Part of a small language model's weights: embeddings untied during training, capped logits.
Each number is 200 + 40 x the weight over its row's rms, rounded and kept within 0 to 999. Layers, rows and columns count from 0. The size before them is the row's rms in percent of the matrix's.

# layer 11 MLP down, 128x512, rms 0.0376, rows 0-12, columns 256-511
097,283,181,230,193,189,195,178,193,173,201,144,212,228,291,199,115,219,173,173,234,136,226,147,178,281,194,204,186,237,190,164,191,140,186,256,238,184,158,187,163,220,139,159,167,213,162,127,113,227,161,170,188,242,186,249,201,149,213,174,250,204,275,192,137,138,250,227,226,250,198,265,228,193,167,221,222,164,191,184,156,206,157,183,235,149,141,119,191,231,157,164,213,210,129,247,191,223,263,189,179,182,232,129,232,186,184,205,234,200,151,209,143,191,222,217,182,265,150,216,191,195,162,219,250,173,220,167,208,156,129,231,205,248,227,229,148,236,182,186,213,132,232,261,192,210,132,242,201,146,230,213,180,200,257,202,250,169,159,235,146,182,213,166,223,172,197,251,139,234,260,170,213,191,208,239,239,184,200,166,195,106,175,222,184,218,275,195,208,164,255,211,264,153,158,155,197,226,191,160,238,238,230,206,185,159,211,242,228,215,244,121,188,222,207,241,219,210,185,195,163,195,222,227,154,193,218,202,207,198,163,251,189,216,195,212,178,284,231,265,186,236,191,260,209,254,136,200,106,194,215,207,206,236,151,161,242
102,245,189,234,188,203,129,288,225,219,215,203,147,161,175,202,288,183,270,266,217,215,163,170,236,221,247,299,164,174,221,233,194,224,222,141,198,199,168,242,195,186,187,191,180,158,210,240,169,164,234,126,181,132,197,201,205,168,219,207,207,308,217,162,190,246,207,173,176,246,171,243,187,253,189,147,257,202,258,204,175,274,248,226,228,209,146,207,235,212,205,199,189,155,223,105,214,180,148,230,214,135,197,205,153,206,253,136,220,198,245,197,195,249,227,220,220,175,164,195,218,242,227,246,215,149,209,259,233,166,131,235,220,192,179,188,159,193,196,132,197,212,198,231,198,158,271,229,256,166,236,167,253,262,205,185,225,187,251,194,176,214,204,245,147,215,274,244,211,297,128,194,210,180,189,166,284,292,211,159,225,220,200,119,191,231,242,177,239,251,222,160,134,152,186,207,161,233,182,188,170,128,173,215,262,183,169,182,232,301,209,153,145,108,188,222,199,228,185,284,217,161,200,226,145,243,156,155,248,184,212,226,217,200,233,169,235,265,212,221,244,141,174,176,204,236,321,206,226,200,194,215,196,240,199,197,268
099,226,154,211,126,54,196,233,130,217,203,227,146,210,212,209,156,190,208,271,167,236,265,218,211,237,172,251,182,252,201,171,247,150,242,174,199,255,236,219,189,166,167,194,233,246,212,210,177,201,126,148,230,215,219,141,233,221,182,199,248,165,95,173,183,198,264,165,217,154,155,262,252,200,177,116,251,233,221,217,231,143,131,207,268,153,139,119,181,209,141,205,192,299,211,174,280,212,178,128,181,269,160,290,217,152,143,237,184,154,218,211,284,281,191,242,196,178,210,222,158,237,245,211,183,243,191,262,268,142,240,193,227,247,193,241,273,262,204,181,196,190,157,150,224,254,193,239,229,224,206,181,257,103,191,189,263,114,292,221,241,283,211,242,187,203,265,243,246,261,189,230,274,104,196,191,224,180,165,232,225,183,190,209,185,215,227,194,158,215,211,225,272,101,246,195,187,190,232,154,214,184,126,172,274,273,186,211,202,193,203,155,199,247,176,186,278,255,215,281,157,211,224,205,197,266,180,169,242,263,206,168,267,247,281,200,150,177,241,261,235,198,134,218,223,200,230,183,248,238,164,238,180,213,262,64,232
109,213,169,275,206,244,145,192,193,194,213,188,193,210,186,198,242,193,227,237,219,173,190,222,202,210,222,223,233,196,163,244,142,221,244,224,198,179,190,199,171,230,203,185,182,255,255,236,155,243,253,199,175,197,205,189,242,222,191,247,246,245,253,242,93,116,207,247,131,248,207,221,200,172,158,235,244,225,172,235,204,147,254,292,240,274,196,178,240,224,230,231,172,231,193,216,151,226,189,176,208,147,172,189,263,208,229,194,200,300,168,278,233,168,180,205,258,190,195,211,201,186,207,157,226,220,211,195,194,235,201,211,210,214,175,235,235,249,214,200,86,181,207,191,245,155,184,297,164,198,224,212,142,135,190,168,222,269,224,162,239,215,160,247,249,216,198,185,220,215,206,142,209,207,213,211,212,222,194,200,225,228,228,176,253,157,264,190,136,237,210,220,147,177,220,225,179,210,209,219,235,175,189,189,161,196,274,141,235,268,142,232,166,178,122,214,214,217,296,201,255,130,242,217,223,116,235,189,189,240,194,205,185,200,167,183,271,243,234,243,254,193,201,205,171,232,191,178,236,176,161,238,206,214,179,245,106
101,148,208,204,174,275,223,161,221,174,202,182,243,206,181,222,293,209,189,215,207,217,239,196,201,117,197,204,198,205,226,204,252,222,204,239,207,187,208,175,179,273,241,163,210,289,247,150,210,238,223,218,191,183,196,266,252,192,132,195,246,224,230,212,149,240,212,132,224,162,198,181,157,209,263,163,174,226,238,210,235,177,173,210,241,227,152,222,224,246,197,174,225,175,237,231,161,244,226,144,144,185,178,234,199,259,146,129,209,265,185,239,246,234,168,198,292,157,236,218,211,177,199,189,180,178,162,193,219,130,214,206,169,235,156,211,207,225,222,182,281,240,234,229,162,225,194,197,182,112,174,192,143,216,209,145,244,206,211,98,138,246,124,248,256,197,142,202,223,197,183,190,141,189,256,208,211,190,222,326,216,191,238,228,158,165,269,131,208,210,247,189,141,208,225,218,159,168,227,115,203,258,155,198,235,217,234,260,200,117,218,180,126,245,157,155,213,177,189,146,138,183,260,133,217,228,174,221,239,146,190,231,189,159,182,148,224,164,176,215,198,208,164,152,179,198,222,264,121,132,169,214,188,135,222,189,248
101,131,183,174,226,232,216,220,127,183,232,187,177,186,230,165,89,256,247,203,177,237,194,196,162,225,220,220,97,163,219,187,194,254,214,176,244,168,263,181,249,195,196,178,183,172,190,208,213,219,195,167,255,184,251,191,217,258,238,208,227,223,213,216,213,171,188,169,236,133,180,159,155,147,220,119,247,196,172,213,192,206,202,181,194,215,191,252,137,218,245,175,244,217,209,151,176,243,138,219,168,244,169,182,278,168,251,192,209,137,267,166,143,200,177,243,247,221,178,201,238,244,148,238,168,216,158,272,225,178,113,210,137,190,226,227,199,188,295,167,248,132,227,175,157,229,105,191,166,135,265,177,213,162,219,198,176,183,123,163,223,109,255,159,247,171,186,207,207,241,158,202,203,188,157,162,244,216,176,220,212,214,235,222,252,230,218,203,261,201,287,238,253,212,241,261,239,186,119,194,210,185,209,169,190,147,212,190,176,197,174,181,151,230,301,220,208,289,198,181,157,210,173,190,183,208,211,227,228,142,204,226,206,248,189,225,164,238,198,189,124,229,216,211,233,171,230,167,206,161,178,212,224,194,200,186,238
101,234,228,187,237,226,239,196,209,121,185,280,210,170,253,237,169,235,160,154,191,156,194,224,178,180,226,230,208,267,219,199,236,177,190,180,167,195,248,208,165,145,232,203,218,203,195,152,205,237,178,152,197,136,190,195,213,279,267,204,199,152,280,174,155,283,213,250,146,204,209,212,261,201,203,249,163,140,172,177,223,208,185,156,218,185,173,179,245,137,193,193,174,211,212,179,142,111,218,157,107,184,184,159,276,214,159,201,245,209,244,148,155,184,244,260,270,227,138,249,225,223,273,197,212,182,248,148,150,166,209,123,258,203,239,176,174,197,178,265,158,231,139,225,257,246,207,238,155,196,185,212,173,186,158,214,151,160,111,175,190,228,218,213,122,160,103,189,301,202,180,145,180,202,202,210,241,193,172,181,206,228,242,179,211,230,227,160,259,164,216,186,118,185,146,166,216,129,170,227,176,231,147,212,242,180,204,172,186,218,129,227,79,139,241,212,170,245,189,192,197,181,135,154,222,116,146,186,160,129,277,199,180,202,209,179,222,198,215,192,178,221,166,204,210,205,148,243,142,207,178,187,193,245,168,207,133
101,213,207,156,217,199,209,151,149,264,264,280,178,204,210,222,189,133,174,178,195,191,161,171,167,135,215,203,209,188,289,157,187,193,169,179,203,270,161,212,265,307,224,221,157,215,191,267,165,208,125,262,238,204,181,193,313,134,219,170,151,219,239,225,203,151,204,192,226,146,187,141,219,308,169,247,198,151,216,226,247,175,87,232,157,215,198,249,165,202,201,183,238,252,239,208,251,100,262,118,275,162,196,218,234,161,245,129,129,176,182,178,213,258,211,218,161,225,188,198,229,179,217,258,227,178,213,153,231,218,233,200,183,240,196,238,189,181,192,243,202,166,212,238,296,221,196,183,206,196,219,223,164,239,223,188,236,173,229,167,195,188,219,139,220,109,183,292,272,172,185,195,173,181,207,191,208,128,214,198,249,285,229,126,128,275,227,166,167,179,187,318,188,168,206,175,180,225,161,145,317,147,179,159,216,195,232,188,155,116,197,225,202,202,323,212,175,191,170,206,155,160,217,159,242,214,236,193,213,146,217,164,199,150,116,212,109,190,208,240,256,183,262,145,201,182,195,176,189,196,169,189,284,212,208,139,171
098,211,213,211,251,220,176,187,203,201,182,256,232,175,187,119,240,167,203,205,247,199,154,216,196,159,173,230,195,255,217,142,184,154,181,208,195,198,258,184,190,227,221,210,221,213,181,213,216,155,166,290,177,163,169,198,163,303,212,190,155,214,293,184,199,161,210,184,142,227,218,181,166,168,200,247,218,209,246,138,178,262,186,200,190,176,202,228,247,176,230,134,176,142,227,223,203,112,252,192,121,181,176,178,261,262,128,244,175,215,194,211,229,183,136,143,209,210,158,166,207,172,268,179,149,187,140,166,152,237,156,212,276,225,251,195,219,193,180,289,177,192,168,179,146,183,195,194,240,174,331,233,217,228,137,176,165,249,171,188,252,184,173,132,223,199,231,207,232,213,179,225,255,182,143,248,221,191,220,225,205,228,261,112,216,194,173,169,247,226,186,228,113,183,178,96,203,202,180,182,147,298,286,249,193,84,228,172,212,167,189,195,210,192,205,160,196,156,191,245,201,153,216,228,207,165,274,246,215,177,143,242,137,221,280,196,176,215,181,282,219,185,253,159,136,216,171,210,256,208,160,224,168,210,210,226,248
098,258,160,224,199,170,174,198,205,167,257,197,136,244,263,206,175,195,186,190,208,160,254,202,250,156,172,247,183,177,134,176,253,168,117,249,246,185,233,276,189,212,252,253,175,255,217,250,256,161,176,181,187,234,262,227,221,268,234,201,237,199,92,229,168,281,229,238,221,228,179,190,203,235,192,289,146,128,147,191,205,200,204,234,235,153,268,175,217,152,193,198,180,186,213,113,152,174,223,185,197,232,167,208,198,223,260,255,185,184,206,185,181,183,193,136,156,239,166,321,211,248,160,207,228,174,163,208,171,178,164,198,208,218,197,244,160,216,193,206,179,224,129,187,233,223,192,130,193,183,232,249,239,176,181,262,236,190,186,194,238,174,220,179,246,140,180,136,204,103,254,176,128,192,270,150,226,219,245,218,178,247,160,254,262,202,154,184,120,170,180,166,257,211,245,176,167,182,228,180,211,163,224,238,179,219,208,172,279,200,223,234,226,192,306,170,275,168,207,201,99,198,223,209,228,242,223,297,172,200,202,162,246,121,167,198,202,181,206,262,195,270,136,246,275,233,272,179,164,175,240,224,284,257,218,212,238
101,198,175,160,179,198,256,199,178,163,161,159,226,190,272,232,157,193,197,207,139,159,176,229,211,167,233,126,230,166,264,155,200,205,158,184,168,205,176,214,167,294,157,228,126,229,148,190,190,210,231,253,194,146,178,282,228,208,257,222,139,255,203,157,182,155,216,252,247,274,236,191,185,188,210,190,261,227,217,192,214,122,284,205,169,128,218,219,205,176,156,223,196,201,197,185,209,202,226,251,187,217,189,218,187,225,205,139,153,178,153,231,215,293,188,286,203,105,171,187,190,247,111,244,174,177,180,171,246,173,210,156,169,153,171,201,196,254,153,185,178,254,194,200,204,207,146,213,227,172,121,231,236,259,169,106,237,284,227,193,250,215,148,240,205,157,252,179,215,180,253,199,221,180,153,174,168,179,246,184,208,236,265,158,187,235,157,189,259,226,194,181,220,292,166,250,182,164,197,214,129,222,229,226,228,243,210,140,250,228,190,172,154,215,192,245,179,155,258,219,201,240,171,218,200,214,155,113,308,213,238,246,204,164,186,265,199,191,204,187,217,114,183,173,193,153,216,152,254,198,220,180,218,225,207,242,200
095,215,164,275,227,216,184,239,254,222,190,132,224,210,145,169,234,184,254,194,179,192,149,119,284,180,174,150,216,215,255,177,237,153,120,263,163,166,156,162,191,249,290,185,171,224,197,193,159,191,247,200,112,99,127,192,187,170,178,202,259,304,286,124,205,139,246,276,137,211,187,158,177,157,187,159,194,209,159,162,191,180,281,247,180,173,236,133,217,158,154,215,176,185,243,223,253,254,183,268,275,159,211,212,217,208,185,188,243,263,203,258,183,166,167,230,149,181,255,281,211,256,267,199,218,196,225,159,214,170,198,273,208,215,160,224,203,191,209,240,202,126,133,251,274,220,205,146,262,177,198,231,200,155,254,173,174,229,154,203,156,212,202,134,139,169,264,224,148,143,199,214,275,201,106,180,190,169,226,197,162,204,218,163,183,201,240,149,193,164,172,192,151,182,152,217,216,236,154,181,228,134,213,266,199,203,165,272,213,189,204,126,177,162,202,210,172,183,171,158,202,175,278,269,227,189,115,244,183,226,295,195,236,207,197,223,198,258,162,181,246,220,157,216,166,152,196,205,186,206,180,206,211,188,163,202,201
110,128,181,186,114,203,237,208,107,275,207,244,168,179,140,229,84,147,158,217,152,172,275,255,192,135,230,152,226,190,163,173,217,241,163,200,162,201,197,116,202,204,277,188,214,246,176,229,183,279,169,228,242,198,195,174,167,269,217,215,186,161,192,228,192,243,145,192,226,190,195,210,166,202,195,274,165,203,234,222,205,235,170,190,188,262,225,217,234,202,247,193,199,264,163,227,166,230,225,205,157,257,166,266,167,159,134,183,133,136,243,126,264,213,189,176,247,154,178,215,225,212,136,209,163,201,211,204,181,241,153,208,251,210,216,195,187,220,268,214,188,221,276,237,175,226,194,127,249,257,174,217,259,152,162,177,196,188,258,141,191,279,185,183,201,179,163,192,173,202,209,179,261,158,204,178,166,236,128,192,166,244,262,249,168,141,302,192,217,189,228,208,219,233,192,151,188,203,209,175,244,208,164,186,120,188,207,204,233,127,297,192,229,186,212,117,212,274,203,201,221,224,160,197,185,200,228,228,172,252,246,179,221,169,211,211,208,192,211,159,168,283,196,141,195,171,225,277,198,193,201,244,182,114,202,187,150